python train.py --init_std_qkv=0.0567 --optimizer="adam_variant" --beta1=0.9 --weight_decay=0.022 --warmup_steps=350
Each number is 128 + 24 x the weight over its row's rms, rounded and kept within 0 to 255. Layers, rows and columns count from 0. Numbers have three digits each. The size before them is the row's rms in percent of the matrix's.

# layer 2 attention value, 96x96, rms 0.0901, rows 76-90, columns 0-95
120:134118145170131118096113107111119107129119167138069157136151093121123072109159117127131140084158095095137151129090123146161103111103152147140154155136151118089152116111118124155145103139088122150141122117104128122103126139093073076127162099095141126119099104150151150155119082140116130131
116:084143122079118140143126128153160112146136137117159096165098115157110184144080147127084162141141104174141117099148133131126138125169125163073094143116101107113100123111158117103091109117122130141145109102138171174118145138118126133116127119149116182167103154144147141133125126100143119148
089:148108130140147124111150158143101145136128140092150140123143085098150144168099106106146154106089185138109107114138118110143113156115133098096168133122115126160113111080126128138122121194148137099092057126151103113112119134150132139132116123157145142116180136134122110098121088121150101087
100:130110133104133161097161188132163130139148102165187107148155115119132121125127158119173122142108122114167134136095151116087125135104173110163120138111156099140162131053130123082141118157075109112133103114099149104139106140164133116144111152140140137116163106110136130122138107119139141133
113:147148136130157152106124141114128129129141114120159114145157117174136125153152139095146162106126156140124168107116133116133136059119138175119131165101142106135140104109141174133170078167090140110121113088132144120110125139097120116136112185176147135120140132120184158140138079119113152113
083:144083089154085120143141138104172142089123116113125115087150141115122118118149100104151152134084164129141138125140166121091130176129148107145128069122118097114161123094121117112084169111068130135120124112134147092139101163123107152152129135146079098114121114089108157140123130112122120123
105:127133120147147131128131116112112128129113075143062134105108146171094149137113109143100171140118129131135169095190191140162150155101126145117125111113167141124118132123135112133150112117070123102108126152150138112158111126148105123112108119164113187099131118153151121126124105171142130166
118:087125163130148125129107153128130156112135119117141137147112137143107128147107118125100165085144181175152136139107113136108156092097160161125148130144155122134138120116078129083125101203135165132147094115146111135134126154117139092146117124175162142116139135173160129154155082108125153119
093:142133134135109118109148158146108122148110185129073132143107134108114146146152133164119140155093100167152150092117149137172136101151151132110113113106147138132084131129115148151135137095096146099118197132156150126159154138102053117122138125158148152114138115094117110146148138158136096148
118:130134123151142122140177127104138144121131167160126106082163140062120061175122090099143082159141146103121126142115083105154097137128163116151161096129153147131122104128085145130100125133105095129090102130135115118172120115137156127118124116097166121133104130114103104112118132114106117107
114:109125126157128138101091112080130117118133145120117135123124171161126143142138126088127107068107160156187108107160108170117154143122126143108092152129122138103127133163132137125152108140158150129157115098175078166132174102119127119113138099137123121146110174161115139107158134137131120187
109:104115147115093142072139147111114113138144115115143106122130124122134112099148117143142114139097159100161155107107194147109136132141139098119124142150113110114078111081149082079110132135105129112140116122149179117144157126159153166121082106092116141125167095118117120107110103088136096164
117:151132094162108149144178145139114134140148124184174093128186110111184098121155111088157116120134117104106127087084135114130139137130143132115136087119111151086148127142109098155098119087123123116122102139084157108144132106125175159097124123100149148137106135129132138147138142138101142159
116:123107148167151114120104124141114163131144155141061159109127088092092101130155109136138103148145100101098119136135127148133127161106101130136109108149181179113114107133158130166138088122109134134116160118133117080143123122135074137152160121076153095114138105110130104170105128134124141100
095:139083126153131112132147144104126085128150180097162133116140118113088145146132171137147158130127073153158100121108125173155146154156103141084157122125125131092151125164104154168110139127152161133122147149125110147117154115116102078151111122093169095165093130097142143130148114135134144114
# layer 2 attention output (transposed), 96x96, rms 0.0827, rows 76-89, columns 0-95
116:146137130140117096134108118111125107078123119138095142129135135124118133095088106090168119115152131146106091100132121138119085150097097126156141152187122144139102124149135133138118137153137114126149108120102130091150156135116073149133141101085158112145081132141125060103131081132080092146
113:127119136156132106125123106136125159168113103154153119116137119143120140131143146137124168125086110114130146089148114105094146126178159103093164111096103088111141148101138147155123123156110127142131149149116093170115106192100122052108116168109106165136124124114113111163116164137160145128
085:133122097122115127144100130134126115154134144121177129151125116111166152129110141098109143141087173160135108117131149135180157163103121130111156135115146132178147135117097145148135111100145161115126121137143141076146108156150183124145100133161141144118172144159154173082143079110129088112
098:120173130131182146145130114113113145135108127146130136138099104107133131139119134120115145135148139156125106110156168086147085127153134105156161130099168125158102067078126113150132135145091150112134111124120140069144150148111147118162088156158127086110137100150146127116194132126137155102
115:125125117148142130151132127113121144122099101134149140137122094091158161117107146129119141106090156146089089104145166127139105136129148087150191119128170126175111119120140128141155128166120123114135137141096080113175171212127099122120124140150106110114117126149124123102164099090126129114
088:123153138126158154118130116105147126146108107139121137108100127127138104121123131121126146126181129180164140136140171113118152103135105128126123137085110155131114108078132109119130113114102107105132127119136152079135151124160144162155053105155117083094148121111148160114196119157135171093
099:107103098152122159081112143111132134147136078161135126122119089143145100125122148089121125144094160130119122149147144105110140108132133124142135187155116142118124157187150124108096128138115104133142158133133118161157130101129123144090164107165128128071167124147138116130050087123123148115
124:135132120126116127143103124128113133128115107118155106136129079142122153134080166128115136118081125156126096105138141124158108135108145079162204121129177103104123148132142141150138100149146124126116119167124124096123136227107098089118121125114147131132116157169141121118114103092118114132
096:160112089135117082106126151110143133146159118141143116121105138154119146108119137109132147142119171153134107127195145147108146130111124176129135108103102135139105135144170153111130132139105136125101158102156099114142155179140122141122130114199120122083182083108122072115103106135127132105
130:117139170092111118138118155169109078064128178103107132122140155112145166121144108141133125136160135149153162146113118125164130144134111155131095143136142174121169090130119137115128126091152153124128129088134170168113126068153129150167135110137142126151105099137136168087146121140116110122
111:113089140130151073135136160129142129139129066107118091118126101103107136138099156120152122085095122131144119159137146147123112154085163132139141089105086129101122161104157114146119130131132112148114119190136098106125101179126073098083135136112097145125110139167148106135118127119119121155
111:135144123124172147122095128120132124150130123140121157134104122132109113122133170112109116083141149152150114128171153076102126117150154116145121134110090123173095088094123119176138147088069121104114100151146143079130118108133140118152076148159099123103169095131122115147136121120173155110
124:142168161131132125126109179121120080109091157142138131115136167100148135153174102122148150143185139108138138142127157110105109115135142144130091152132102168129144101099103102144140121129134140117142135130091152145134137076168131168162124105144130103155126073100100158110176136144158125108
117:131109112112104116122109140124145120094161142108123113138131138156132123091111095102124139107142123123120110159107099151133136118096103156138077173192133145115132122171117153109104132129162145137129135071134150102156150073119111174139150084141151117112146130130122086105078099135106087160